Weights of a small transformer language model.
Architecture: RMSNorm before each block, rotary positions, no biases in attention or MLP.
Training: a variant of SOAP for these matrices, 332M tokens.
Each number is 500 + 40 x the weight over its row's rms, rounded and kept within 0 to 999. Layers, rows and columns count from 0. Numbers have three digits each. The size before them is the row's rms in percent of the matrix's.

# layer 4 MLP up, 704x256, rms 0.157, rows 513-549, columns 128-255
098:515509443436499498517453502534496505456604523539548465480508518476401427449464466474447485547528559503499481506472519521537539480487485418537515444501452506536504520514555507452496500478521518481561559489548498485470537451489471553499550513427488518468467493499505452402508487435535489558459467507437510508481461485491480450501557543479484508459522573482448545502523472530493465524487
096:444528477516481502379511518557554521551461504494539483528509554457525535546461550574532452527511493423516441539488527473500571490573417525551565468582476457470479473502480534492488520576511528531506508516512430579500444504442483470486514468484489539533497536473419540511492483455530520494493507487538502491489531503463451460460501425530553545402515464471490475542548525425511463489540
102:534449535494533535482478448483461508521473571536564501440482541489471475579460524452507523457529506522467472453447454479434482444435460523507441479492517499491468446429547542477465560530495491395479465522562473485496427501517555408544498492514460511489461492540464528456445501497561525547518481559471477474498424452544545493440498450507486512456467495488497492499501534448463488452506
093:468483492435483474495397468496440495512454526542456496474514542529500478529500524552435569447497517491555423498478505516499484508498537591586492513489473427519494539451444515501462494509523526538475462469513481470535424493450505511467534498542473483625555531510547535468462503444548535485532494575482533481475502528478415448568489438472497506490455529467504522450495503481493468591463
103:532528520496578493533528473480510482517503488535563479530529468484530540505535481475503461481542578536539494571513484478539455440421480492516468521447533499514517564604573550512549522456527449488490505495585506394516455414480544457465530523464445464491479503558512482488513514548483432540482520535480591443474508542484538537554412521494484551538453459468480576412443478382496475485443
103:515479540491445482492461489507527510542501503560510489508517490428497516477483533415511472528550534470464528542516448500523527466454477499529428548527494493479446522437508475482467474363516537476515457492516491484567466507493483514484464545492579566468453525547506611572526424473489475461496522472374504489514474516503498524518534450482436502532535558442544452481475532520485560579562
101:472542511469508491440555528497513472498526523464503448598420529534437479552519485511555465496514524438509521476515479476503522510541538427484551434471502453484499548471532468511506488457490545551455440485556576546502448452464466505492515477543563481465534517504458573437529492509412502501447517537514604460495508483436412595505523582463505547485533463505469450524474520509512476505487
094:475454498513553422550541441558524510579479495420446589516403510440464566486561479587500517510477452504565468509535501529573515449504492501549441513467471453513521491472529500533491506438495464545500489531479558508488551490472503498476546565518519500507536559415445541485509476482430507563549464490542467488520511581424490495477526472545549524569547493544476503533497517444569507492451
100:561518549457535508495487518509559574521533474461501535489524460477476472545492529493438460550517520501506490500543477563499495536489437532551518430427517435565487441512507530456545536461513556532475423457434537476552454560467473473475555515558528447550471553497537476482519515571523540509438378570481503451557473487571475579482461564485428550477540555445473503527468499489502473453562
101:424542496518453549452493537500461477516494463478491554507473581489421546487464561470509550542564458491503427468538507443435434500514536529499521516454537528511435494499537512491543502539528511474469472453466457543508426498480514426548409521562538527543486531503500502514526533518534473494508523497503491392485451489474481440497502520532570504536401537455426464534499439544508441528564
102:498548560492502502497483521523475514489448549483466559420416493449566453451442494453502513531448520465574497506481479449487564500392429487506464495555553450500532548477533526520521452479441508473475489556497508470535556497528500460502504539599514495455473526502523473494475466542542546514470474397470539541454465438484541545532529502527425570508525519504456443477508485484599491445501
103:478473536530524509379464483502451510461428459512525457504493492490525517483509544461480553468517552456580511556559497444508569490488510541443469443503568464567519444509405507480556525469522521416529488514458506520527499543470502541525455492518518506499545497483490512544422525589452518456526514437486491464522543571527457531572507493493469567465446486496531489425462499462526476436494
117:470433526486465544462489369552472455473477517483473492513500527488453466528475511582578470449523583530510503488461518497488444458521492514580556469546482458545563538488493439464482554461531558513453487463503520483481554515460561505498489482457506519500477474532519524544442456476497502501488480448486500526474551569582506466551460513503501528485506414484529432371515538496432513578461
096:534510465506465517496541497519510498519531428459542508547451512488419472449564512543587496457515469507554493507494522481489595542502528534521486549450552447515495507453463538508512452519484485515487477526502553474413540486508476499469474483460416542474499465524467489543500477466549471560537498520509495472542523509531410441527433470425470486544552502587527397456424471427576513438502
101:618535469545519445477473486424497450478511431548493550511469527475536539571440492471462517500498439526548501456488601507511512515496472483512486500447459483490434483529534531531574486511462469496437542473547549461502540545577543509514432498519454487506513481609511422597485561475555547544423451518496499479483499498583462470498526468444533510422491501514492461533486510451551512569508
104:443464451552520496487460501605489537456505502475509543536550528531533450532548481474566512502460451548547553441483565482535440518497511462505521466468447492511470476528529466447483454463481509421534525494492466393506478550552502485492524528520457513502541433531510525475528400435603468529491432467516474524508500496493521612529486481483419454506407494516514477499536462506477522482479
101:497484558509506450477472541519524493478541475544548510499543595453485467499490502450496485459505429530543448531476532533530546520503481515535429455471486539466458507512498493475477437493518451486464600547519430548478538507580442518518528551574530517489458514460528575526499499492480491441475571493464403523460470455470443472497452432503508470473462430539527556536519444517477508573454
097:530551559582566472417559562539451506507447554547487447608432461520466475503458525438477539463544460493504476443510544498511539514519505509531489538523495495464500471524497414541562524451469554541484486494506431515434474564455559516486537519484487512490449482594546465480484500564558526542451476451496496596542496498480487417528514417565512539503546489442535491526554479580478518569430
105:546549613448498520486541487477516529516528471543427523559503544462545420579500553526547541493489462473455491422491550501524480524471540516521522501482474491517481524526503490520459527474518546511449511465501430433527484540456513474458433419527533453469486514488434496572469540467564507451569481464473514500459532487469524522424530516498508464555511525573420444446510483532497520504497
099:511449466478481504475501448492555539477430439519429498446584489486544524505536480569453540541460467445488485500442499477498508449524487470389521469507553467518447587506475476533503485520532468568395484548508502452518509512504542495450481514552468495486433518542574510534587414530517452521423527470447526474531491520530499509452445529495548503587478490547490443421514514503549482553542
100:422500464508534544534459569567527506540519478497456542513542565471526503453419561511519534516539480474489454494563499417527524481510531478500454534493548465480461493538526511557513503512452476411517532463505485570438480456479521486472452447560506487489489473513532465538511519504518564534568438511458447422464577514440516575509506481465547497493502553520530476529471551524489482469506
107:538514443447466538508455465539448485579464453510460469434425496542509486555528474441481526501412492562460496531530459510477511459473460468498452457564484444556501534477453472516476481437497500476502513492493490429512458513501519516505592476553537470539548509464511462481529480523495412535458476473483435535517495517469460525505504517447561503590481458579581464491403551503453452449490
097:518524501509465498476408540514462472471492527467452447513530502511458495459524442405544498523416584553501481478467462496515503513518481485530468523497447510544477480466479454580454465426491522464401519499528539466416501439519478466553510515443459547536458478483524472481530549540508568509536455561492488429503515522505527529478526505536511493510436516501502450486527532409491571490518
098:511479504534437504496558494518381500446502565479496481487494505454500459474513538476461508518506530503407551521514492553572490456539463496572513430500481550572500534396452534492540500524489486530507507457476503518542408536490503504474503488486606547498435471578484546462574520422530502505600518459449552500482502515458553519535581494531468562482497559482566561515498512522532529478418
100:517508531483490479534454584522499586535461580478494464555542537481496503467509471442472478465537536525494515416490496495499540511519468495462444425440505546470445475435514556470511507510500551506516535474465507553536528431490516522454488518516557442491413495579507473491471459454458453499527519489484529504494522534526499494478452454484499549515573390479525450467565486571473463431510
106:504515519464592560520505485531505511524491546503528593478538535533437499491512480507465407472540554548502461541469467515514499499499537479474542513556527526520516561493437501564533552441492488463508444535557590469476521385536481391475489489478527523515484511440533533511502507553415396472460565508544500561566498427499530513505557553498463530484454466563452501478498535533566523462487
095:392469490430497450535442533463500501501502559454438470459498512483521475441449505551463511534534423435495523509486553523475494518455506574576485495552425515436474418489435556457537418492495511493538513502520568484513452490547532521447525529512466499501528565448455451594442550506545475546463487518518558488488431496507498544520439518555529454479489509517471502453516480454414551446447
097:528576487556462483475429465546548573529465413510466492546490573504492476419495432474438453431557566484435414445444558486418522532560481596417423541511461475491441467534504490532455441421508497527445507508446465486489461513509505483455504533567512547544538526477525445557485452515578524471483528468453460505492439547466495457476513555438476502467545547500537396467563509493458454464575
095:545473480488520456483548470436546494417515513547529491579531484477495564534478464501458506531556457439507484477547484470553472524537522554488471502521426494514435556548497663527561518482498375495533512572535563511405469535476573538492557527483458504464577487500567469453557482512549541498514489522513580538567492492437537478572523444505499525442516497434502469539449535506412434486487
100:523482466530522490477462531552491479479467547501569572532481420475519546500525502566518436557580547494489509557530481561560499490515501509515501505508492502489481443544540461492518493441554476561533447484457490581555546498532553456508449509513497546550511485531491411437545445503486480484515492512455491569512510522602476472487526488555510551399539491461490563360516442479497480457590
100:540552450520443551513456548442530418539567450500473421542514562415543529530498461490502520474463537508551538520502478470516472457557467545487428536475530509509498538448459488469600475517467393437513507509506454500503453479546487464525558470509541505458566435479410510555479544486524547475514478481480432515469495542493482506480466554485515445540575492510451520541493525490532548512541
099:412529464448503465538453489537518584510542445503542469517517518492545547509552400464445555503550508523589469534443508458519471544456514504559446462460478591434524471571537423549508532582457430419530497585532475465473491498522557563505528481495481520459489487478548485540603568476458520418563465473507484463521526482417486531477554462524539521524574530472487445524534465485526442519524
094:568586563477479491445580560436490547486555467508541454583536541468457537533426494510588458540418511449522499580495516543403582562550471469465508543496490528442440576507520522538546527495546487467444420471573473521447505516472510525516469511498473471485458487563450396603523548516610510448492573482414482530502546497544532437556543518537445508502495507533500486464542498524502516520503
097:564520540576477571518493443529500441480517553493530472485453514533479506538506533468433517590568487556535534493439490473552442497493533529545519578519414550522516608488540442449525490386448503488440581447525522478504557508509495453489509471518573500514484508520541501540599526531512466522560557475505459482537493532517485451470545471437499485437530493500490526550514502464553477515543
099:513517477455554533458510523440526534432532466504481512505584494497492485486512537480491453552514466520512541524528461529491505459537570508507447446491509509520550490510538442551482515480489498451565398384478491535475551522574574479488394523439562600478488532478506535495554564490506481504529500479543491517519530484498482442532352457456518473497501497489491496479493400481518490542496
093:439533494441479580460533452468502563453468564494590478418509485498556550559481497553480555510540451507517466441518543541526440492521502452439449441513462514497472496524488504519503494512476531454456477506446498514516521567420478482477604498602518474464565540508456496485458498463497537529518454474525541500530413523488520488525469501424440620558458517448514543518514465470491489521476
100:486471539572524501521437520488498490467522533511484499495455548501522555538535464537443544479450475530430490494577550498570525517472500511456532548423465478506528461450514503578542486463472467523545503500489452555439469518395510488582510557390532507476472515512538544471524492480469496515448540535534541537491564506542518536442553479482487456524477511520511501451497563507436425592607
# layer 4 MLP down (transposed), 704x256, rms 0.147, rows 513-548, columns 128-255
100:536514491525495415526571467553466483475526515452471479509461484472486518621429484493507541454526532419529451548531581494506462439525528475539507481492496510500540525474424476525501435495477509507487418452587514525530532487416508465515513556482532504459580379488464492457491488428458557527504489544538442561473504479431507511498542477547430494478547523450556481556546464484519456442444
099:496503460460508478564578560533456516455427533455419496530424536547538461509520535502500546528490490494512472483374497541493463471590383517535510508541506491484455436532491441510538512489400498529498489563515516529430455412525415490500506474493508481476526566513472512502479529490562478502479514519501489530566550589485578539524504495557509515514539541566485480546508471518517497514533
096:539538505530485438483414526500518522539551523504564536567484467515598499472546470500419448507505515560550453544521491456465467534501489552541463449470479512543447466486431559497468555499467493566484505585509547542574558444513464446521451506414461468582472476477482513472534521507527572528517546485457470470409508361473476450505462441484435475501532453496499478484558552522476519485508
093:526520544480469538467428558480450496502478506493456454504583589523530474522523494502447451534548571567493468458520476528548605522532447535533445523535495568518487551459418493475430525511395550549458522454427495544481516500480448506490506528499497448488553523438525531486544457561454532513513556529507527525474506514461524556448444534528470523519499490553477487501528515550506564500513
098:567538447544449496461518541569483478489512531485450492477477518472531504469560476489504517536462546545528507587586551572517453514546537484510447514463563539482468473451421571464494549517468515444499549430550493536528505560532595424483533521453553477523458463475540549487504477505505483476585540556503444549538455611612539443582451583541540538494475518451495514560469485521534537506506
101:508415516442459482564521517497476542597485432477510478398504500449542433528514481450529505522541494431499503551503513473471488496508432439492544477439515477515481558505581491498509519532537518478523502466456531465503480555542510579564536544514495502601469488513540458558495500502432546526462517508549472510452531493476541596482442511477463503531502510523512518539467471455497417521517
098:492468472529534537498482507436475562486506533472485599421468484496510509515548567507484486470510519547521493489440451518510466515451428515511549481441468540491481425533497433480458484534409472500554455505482498441490484457573463451534502516545459511477474491517555460443444541490577537480521420499529527459516558450476479535504572530513509513479427433511600444489499513462461503456470
094:505535529498456529484438584520545452511520443591527437517599554510486441488450474542505512461539535519439465502442529468481529547524518481489555540490478534452535472528468547474535542538554550447450574490520562457475465439481503477529527498454481458476521464520462446462463549483534496516473477472456402518487537482398499507496458454493517406513470471436535464499569461528449523463524
099:538475449497450436504493502475444507482536558538508518478552523496545512478529548499544489492519465474532541504476523485392574436446557522516494563481466449480486439567551509478543526419565523513544565519501536451539525513539555496576490468488442476510506455465507487489424575558408594516479538508550505551546476438530459511454597518465518507412436500487504504509478475484528528469563
098:490457483472506573514532533453474492508458508567526477472505499449477531455525499503465483446482490526522523533549461477472485522458517448511490505576489494486523540476614515543552456445521549475498446451484503543494551541504490450577504542468474491475510458462472453527468558468494465532467491531496557521492533465559542467469530503510511527464528511508534494494433544460570523511418
105:464500471506445551540485510437495478372509444481523482499530448558510511463414508499504486528466558508497494489448536449485465554534563470472560473464504506431525491462535368501525497440532494459465463443517516516445469475441507563527563533475480514391464517469483518439495491521504506587465534453445535440493527549519539465512487479516488438468516519447434503497477437508511516470467
100:500504527505476404424522505499503509516492519532546503478485507500560511528580507456519479411453532459433578481522524550473508565478577452436454546561560543500484476478469534510531507513471482461496480489468491590487472433478383479528470410538485471495553479532453435551491488489542569513477507435473525515502593474403484500491458496507515441532552521469493525432533558561485464515506
111:444474466530528529530476488475480554458407545544528542498533506504553494461505491576500491498525481489541531533577548559474448501566473469523573451503516455569506483534563500471490502457536503508429414543498523500501516467543451572507558537572477540523518467489462481472429501498518483467503491485477529562498478594565447561474656525519526455514436490465551473479592557449480543537465
100:536529456516561493403455468487455518530529510472511498472513485526486455540479467506470442449486573545444460567483497468441516531436477516468526466482445484523456558456506549472441536487605444523442461530474567530517503523513482489475616474501461479561521527512492475471477607515500526465472456579475480508506514463415577524435519497470499555522513487514482554505513566503504489426498
100:573476544575529544528453540464469458424421541465584534523472504464417504530535470538523487504484465540419504494464555508519491508509477457479514482524481483470451467503551499444530515527443459479523454528513461545505439564538520507505466479569574509481425502449522506459532578523462459546454585508503566521535504525552547516503521469545548510445519411496514524517486513588526468487511
100:488457457484479479516486506531439552531486534472502489459543520511473486432460525526486475592493545459448509485500506519488471486486516483446557493584530527544511551528533494514518502509493555526494435484455511492575473520507466453509593475579425403503451560479471508476556511501577468512422543464555499418475505561500549494528469480484592563505467525495456504446545528557518506534459
104:477481518474468498501479390564505492576445497525540498497460541455433550523462521458501519519477506451542460479574518507526483526534499464481492557529533535434506492532394538506388522525543506597563511467487448534472501560507481469514443529436543467527508504496452478605532508514457546495456527548477523431571421477485447531592456525552430501451527501568533531477511477494524462497487
098:480474388522489538564467475480465473450558455475539525454521503502456471484536577438464530534519476503586494486472485489535483460470513497453430528465518541471534536495470506559555520521568503451496470480484527494487434485470495441484511572451490470480500569558576553496493500570516479542506548500532412512456489516551598529538519500491472505501521519517562510485497521495531553480465
105:492505488517541501535579580494450512502487507488434561442527453463538518464492499471499420556503442494527443390553460500502501500487364591485466522480519458500463513535504509515504500516558439466459464473435498542526555475519521490471541419483509522485465403535545560489495497473484464469480473554476562469511555498526537427510505472531489559506545558446524547469511465462494509460454
096:533460618445457525565429402516551453547489491496473446584508491490482543519463552500553535466475539496527522636540501478521507499484488443538521523502490486508510485473516456483419525506476488475519500469427532455516497468388478450457484447527494516422504505459490492527467516544460515570509527512517471512474417480555567561460518434468505455461498499582493471481501495524536469515522
102:505535488541556522472494473542528489531431514486461503491569559529514489493517519465510497482555563507527458443490517460505406472517514520534519489537560431472452566441546447539507522542517450525551543488509487550493477466516492439538468487423523480524570525538427492482515527505462514434481530481427452467458518527395477502521412502527501499530494487518475532493436543453440388492550
105:555471418525473577437515485515451464552497585443514535526587456488528597529543462470486551452458507541490544550511528520514452443501515464494505540503456513452506558460578489471491499472509547533524478447476485562549491620457541505517500542478525497572532460431543491544468435510461481505525432549474554539540459479531542555434517476449497494498481417577555478556517535510515507462476
096:463510535492516483448465504618477472479468520491479477488478563509454416500503505478452487475435480572524467527533464573528524487546533471530502480515433469567548556442490513543451498419507464454482430480446534533430490465563475480521451486449476521530553505557486503474600522520456507551538497509540582517479477573493552508485576502534465521438460560558515540459468460430542539457465
101:502527489475535472552459493476464510544496584475533531555497479546546536495493528529501519521512506458540548520538535548468535507463524505492504422498477516452547402488512505521485505455457544485448527516500475536574506525523449460498418499564464424549496578490605562482461497483554532491505446466483460512466549437535460515524500477446491532497551498485544602554548534503499464515536
102:457478533449577545498489498506485548603499540467481537495556432450457472542497488419503446467499472495461463505489513505517511450487500458541492472481506474511510545557477549483561512496483484514493457517441471457532523503520521472555508549514549550468478499466539515493507473557481465513511469453442480539457521506468413498421526478444422543516540535551457486452486483474407429445501
101:526583459473518550530519543526480511524566434479557549478525509476468546512503405471527456559515541550491471505468538505523517494508432515477469544381487458428503524464513446568563522537501443562542432416504439547482508532467505543460517449424453553448567500548448549543503501532548568511487459502589488486598471538494482532473443492513478475497428486533462526533456434522440534501506
098:481515526493537484531549528493499498454461476524429497445480473486458504547486481473498509498501540497598504460465510469430490481459470434527514516485498521550487524542450501475524605507511460547423496512475575532532537564439525474505439544470472460509438539488510443454478440505460538508434481469500494514501512486452406431472478468514504542439545471495389564550441524463514457436516
099:565520516569448497470560475523472515523509502515417548448492513547515524478500494477473513488526473460417486521516465483508503479497538480524478503504535426516538553476429464501563462425474500445513487537440425463549406473503469547543568473540559515577513485499545573586509526489457603536534518622450524463566483554513505526498535521511532515508542513551549511493510490490520482515533
104:501400490536520502467567493435470473462512445529527476526498527482461523512474492582493497476509477506491506490473482469517531515402393497454526505509470549479473459476497456457528466511435492556495478512450438569559522497529491462489450578495578543443465472516514530504603534444511458544502462504452416471506517478543508511493393472597504445467513486537530538471544502530554522510487
105:540495552467522464488494580529474453530568496577511576573467490499536562435466517449500507501511567447493478544551497515513482517438451444532551474498415555489511512481508551504501486428475529517550540515433473502561523501535465504497504534481561529566481547476466468473492459539537516456533516413483471575508498526585519527588531438433476545478502463427501553456465537520517465534569
102:499473569497510516493524408531512525558555482540467450475546489482544430446494544436549552423513433502561525495507522481504547508516461483595484471533553505454461507453499482532541549458563508546461490472405570510510467523522546506473523497528462538552540534478524526629537518507456535528574523496580506470493543477510471555487446484482505513509494421464533517488502483519505529445516
098:453446451525481474511480520541477416577490524515521497540508519455478468545490435458421424471513441523537499517521499475527525517436512436504475532543508550560496526495460529543533490491515537451507416576509504471517485511561559542523459398496517522500519461476519542483473551529479522448455452528452442476480443482506425496519552454508521472498498516563528475476462521445471455443522
097:493477537452431544496504467479493446461468464544470535467527527516541454459506467488494525501510469493532518529507485513547538455449587532520450472591463442446458437551484525584563573558517542608417432490468482481457457488488537559484512477391470563481529518521552444487496505520487517507456517455601436516511565486533549544539489435482480493475463541481527483517518480532552453442499
098:487562501470518482529449501533564529500473465524504484513503532476515532534567446491596487530492467564454459503548549470540599452483487524481482561506487572481538455485477473486492490506510544509566458431439548446531503519564499481485503513527502513554550534425534557481499540520538490537524520440492458523527523500516500505477491471638424480484531568466461447547440408489519516510514
102:450517423527504601463509486496476537481528526524469560507470486576519519468452488520378565490518539439449504470461509544518498471504472456417507583493542575503512480523516456475538510494505409467504548445470452503488421495494505504503538550535502506540448433463594439459516524556538537497549484465514541474458452531388484446570554432385491534501484480506549477502473538416529571448572
099:545436465540519488566390550477479528560536553494468555503554472525495470458466578453527491524454513495533538506484488452507521542508508535484455513500543494525538610484535463526487456552539520544481488491518516458518549573537506482499457450510505545447498557500527503440513543534547520467524495461457441473481475485570554543544513489438585526431502520519516524446531466540526467499459
# layer 4 MLP gate, 704x256, rms 0.161, rows 514-549, columns 128-255
108:530423549525524484581548622498522493484491449535475487516542445469517507545525484475537522538541552543522497460480431462544525543578491483460522468516478481476499464526497489486480503494534449470581434443514466503434454510504510529512513532447511577506519516481537473471438489539523475443501447520552502472493528525545489527545494511444537444501548438610533483568526426536459526481467
096:446547514559467472543506510489488447475454489542552504489506458501475547488535506533549532496440450525501485510481488537481492573518442531514430527512514470558464524569443479423530553561516523490531522481513476575492584464468478564521480510457504567501544621513540539528526573511536421425471501554467458547483495591555482435561466528507523509419479455497412542412532517450523449508485
091:467499522405381493492552531474454438486467526491474524514573492511489470446545535506545458489545490500446446442491485562450501505533479501557508477520526542445559547443507500519534496508421459540456497487473463538517488536506540416500476483545421435523487438476565510544519524472527559490509505491526470539413496506485545564489437461464491494500486494473478519470539497532508541555484
102:539462545462489520495504519522505479426489534533527478478456514596528553447421504582470538477477494471485469396572444499511465540573506544428542505505575534506510507427534455516507486562482541480465454442482544553481532533496549551506536485531496447542480488509491495557488542510571528470504438497489522516458492502551478479486491503552485436484519595485567506537535509522527503521517
100:504580524509549535483521524573466553430566502484510508528503441488444415492473542489496465517440429536451473560496461563439529523511561524498501498481457468435596439547486559529546522513426485531429475505445484476423539471451483458504500515448548424494550514550498435456521484521510509522547481519491524577527493454510536499531468583521520531517470398575477475486510465527534494498520
103:551492520534513547535482416499474469497467524450445495461522464490492479610534506474548513480485553417508442557521503472451494511518426522510562461543509464465565468488435512488498536518458526461479476568499428471492433500470483482466497513535492544535476497456566513471492512538459600531563454552472510497499566568521497533488481536528542491531480508469564523588470538544504410455462
099:555493608516503499514571536485526452448468533472501527488520502483539490501551454514553559549513454492515513445457454552459408475532501483470378459477537495500524533557424476524448463466516487520452435506468519463537480441565458523454454458529476467502478496459572468491522512516469470496493574512554465488466544525611506531521514538495431483496510486440422565464438487502473549434463
109:472522536458504586554507512500460533462481522527506420513424472532471446465479467508438492501595474386448500523466414483577491480490524516524502506560508530529453485531522513490570532526423462497525519551561563466520524449486480552558482497451554583449502491450514515478538516514512549505531535518492449523437506457527534530525503489489543503502513468544469524498485501492475528493468
100:425458482520528467573517485596446583496500531509470460534472565516521567483522558520515466574520442469565467466516571488434452481497509450503498477456483504513516536463456418522509582479468537492477471498550503475542525504485430490507481513468536476423525493433478500479526525502500495512534481474500437503542423516536554468513540601459504490555499571498487488522486391528537421492490
093:513498547492526532496420498520554450522438466555564485451542491439536499479452480508467522509473447535571508477475481501550519521465449522513511504544502474560447577526485562573448495534435500514549586548520511465504421495559475527516499513478475504462516529451505445504443421594479406533491449530509478556572472436541540462510532493447537549520487446520514453485481524540485539458472
112:527593495590523439527497520501472452631530501469458588552527545499477518428487524476514414487495505534477510502586512501506494464494489531610557488476525444450514504486525442491446502476548430521464603505547469511542495442543503485506536499512510453503467456444600509496579534480494508527510478514492532452515482463411563485529496448545501520555505475490449483509501507449508472514522
107:527409480428519507508578472481535555537520481519465445507514421568481454516486544548495545497535532507494466520482526492485536448482496511457531523505490473500484529520519504502485510504500459494526476478547507483502504576525503486518499505502591492556487542512547495476575566530556478545467428500502502469529556507458525536531579483499494555430534543454457523517481476533548543440457
095:651499418502585474453501493512438513542475553472503515509491577546482470510471527554495499514473462557420456554505474472534431378514510522548405478472507515505490493467513483438459488497535474462445474410492515472475480557491536490471513428523569477515452512466487523494553532462484517473523422505534518485549501475397553439478518468463448515540509546512515540493463539492502517535459
097:521565495506485476563556525496491541440526515529500462481481467532450506513505478460547475477450446512488428437479434480532451485504478411481526585493487498477495475520530553514415478438495524439578465575523491545468450473484463489480544485524468578520460478462503422542467467560484467504562465459546455400545432485441561484534488475501500502504519521563548476577446521445495592508501
097:537430563568516454484398483435547491528492496545539496544536475480438465529458482486484487552564567524504468462455478484520534503456504529498528497517509487457518533510458501559500387512507584514488472478539593529447467465497443444480529488568524521484469455509451413486476558450470525450512507470545558457562456526472461484424571437485538498446515536528508477491565435433487498419476
100:422486456517492525525461541488479527530457476534464568501509553455498517535437462524521505566534515512554462504505497541572497527516491482517540562432513501469505469525489455513487538503452468531509491382521566501459456452480476441507472463492506498504442522520468459497486452554449569453513498430480489512456495449527500535501514484528500472521597579514539381443546479493488424463462
096:534482440574528511485410515493438492494550483480551539509461508474520554526447530492531466499412502464537465485466474474535513484431510476510452484494469565500524505534472590538508536483562533447475521526475445533488460479451480570568573522497501409431448495477503464524531517542499520544486528518576461516448598527510511495547580508511417540512485518508504525496540544528450538483472
099:495493474516482522479414543545526571457539440447492517468485381498546478489451491547453474477411543478486530520517471428503534515461516471517452504458520515445557492528484538516589452530473444576577534486462510556521458478554437546456524533521426567568472429453559507480503507494404492462420472481521496476497524506515515558533458511507478475536540512458602472500494514469562502503533
097:460527450551492565525483532523542523499496481521479448501495561472508538475510462530514516471525505470519473528521518527463501496484541507512549502553538539507478565522476489505503445447581540548510500555578546515532563504563494512498524649454555516568525576484519543556552420463505497495486550484516507509464574541549496484537421492524502574525486474533415539446564526454516433472527
107:479555478446434487488473491472478535494478513504475491469509425500472549515548480519500528469489460493492489497510476456507479468495476493518534553439525523498438528482482514481548447450541480464514565470535495501478445479478440530529486547592521385565463520516437577480500428535514421529512540583434398494460571534441545533488410450482485429525477514454495499547564490487437562482495
110:464424559550532508510486531510487524463535475478496543496531486525440510498422512521530473503541569437510453472527486569496454573500535526477562487489514512549476431494409492499500509560513487525535456539578444474566553475515480464500503542429496506501514475473537578503493504496492513580520592540523492465498464530484523490571549466546462518488524454463461543442557519526480447491444
102:521501461546423453510518501500530488492462487483467498488498465510487506510510551474469513500508549557538454399504534521487519501469549494560431487446510403493524465533466536552470443484475467504559479507530539461519429500545473454533452542581491477512492411499489423442535432461542465448525550512465494437446499480494490483565553456517529395480457603595398493474483514488522498556523
094:451502512519442450519466454508499461520556490545534455440516431508533528445427544482558488443498524479470461494494540498502502423538471526473513483526564393501484516490488484450469514537491543554547481433561434459453586558537545533523500474518530487431506520524468468498513464522495508511497461584500460490551491470544470567544500476427502550471575438484501459467541561443505564498587
097:530516451488462590545518536519534459551489473533565481469492476476516424513490555502558582461472437472512624537605565495474505484468530450481578529553488525531485474453566479548459501477491513490483467504587454473489513488494508496578476511577524538490558551510442486557507529553492522509558475501521454517436494554412485514432427472472595426473494479467490478508556451457512496539461
102:535472459518472484500517462431516536537491510478475522509542555532508473429516507522452476518477457517536594486542503494480511567502503458577560488421466507547478457409412499493487532467432441507514502486560513589519567502504480472524503433493485508520468455476521411524531489457511448531547405542450516452564498550502548453465451513483526473512509438426515547484481492562441496563513
096:439524523508596506465499417594526497430518483479556499585469519446509492570553524507492495550538448498503445464422560513546534497440515520439517476429557422524447506480535511466484552453593488483545497425547466496482467371491512537490529462477443477534437474478505517467535553468521511449475523466433549513509482490511538448547471540575478478483538452586511470478540438471496489472556
093:541589489495494471517439480573530501539452434488452460441525547533457478411506504466459468536461450546435476420565542515488479450497458494461473494512521413485513521555448546525488403429434523457469515527465508443535415577488465548438465534532519477485579534527542512477479532511477532493519540522478468508507463527490533500474480469443508505474518508475522462494471526486495461531497
100:509456405470482556560530482512557520447527476529504554558498569468569526495501547506533504484496501462475529507473496479490519484448515467549512513521440478483508517527472510495515483452497459468510555463524588472538477407450611615557554491415417532429474498524483447455556543468531529442523487549490503455494483466434466521534478493516458512459544506536534470477475552478452444500470
108:433457503542490512452517532487445466506480463439522488556529503459473459542552461515460544507536564413536482460492538444508513448513478406453594497495443511482500497584473532500481431468472494588505550545437450545487399496518541551533415553522494525547550560477474397564497514486502502551435553481541525512506516460530420514548540502453465429568444564534505528507570563504427492466529
104:503520481498456519493476489566591442532542526463501436563537493435434457503499478462510488499490456407566534461453489498494536486558471484472450530489567532492408460457434494527583519506441460499512538526524530520464556545493493451481507494371514525478516551565512455518475568502518503510507470491455537449438495515454481528508524452482507506446519465483448541415538546512463544466483
101:511552489459513511472450451538426478536489479530520571520546489501597480561551479472518451511504563519510471510562514525523514563506518508577446485514476476490452455532475508572504568501509501490492493502514529541524544494463521521573509502530499532510461428547489511571518542499473458442477507494502545529464583497560523486496498456522508433456559554511521603496497503482477460407536
096:436440551433480520468460425441531494560549508548468532486506472462444484489502474489519539439501495585562495475555479502524486543508557495532551527549468468502518436455599505549477480473475503567489533505427516526462494533502499403511466541459497533518549520454488466522451494500397551500411468427463482420514554580386484529464599477487545504465535490508450481524507514473553509490460
093:541500500420500538511537578385557543442458527518513540488550439436509537443432479499453485504518491470543547458475478475443572546448491421436443474512532572504425475543496485489405549457512492440476476537506539517532516558512484566488449606512481466535510430456433492500485451522422584548485443550516465590520538515513516510501523583550510451553485523490478494535486437519496553405513
101:544473528510501501532507420507510497435462525470525517437480500489522450517494482471486517507483496533542528497435501515498524503483529526555465520484540513458507458492533464540495541518513495412558494487520512467450555476571536503473479530513556513543461402526560507557480498484462430492424497455504562468484494506489502466573445483465533458394472475476547525541448542576527518424438
089:476459542512494505486545450423502529526521446421542441496477492520568483448438508551473534545529510541476531476506526468453454492555516568476553480506454428522508463476443515467546492514438471478485522554517510496473553491469445491488541499568504514609494524523406498519531451486504456503493518540491581522520430514441431517504454530451532571563512464552546473500475570458516493422567
102:543598456442494507474557447498478428527538522533473430501520456482483489411453543471534509555508517485484543468462431484458491452477490468544488466488552495463529490460473531503520523480522449469479467518537489495448524474541437443509503434481465470446543411562490547497508493448463463476549476531429498424479507439441551454561532519454553580486504461486499504560421447548469532416470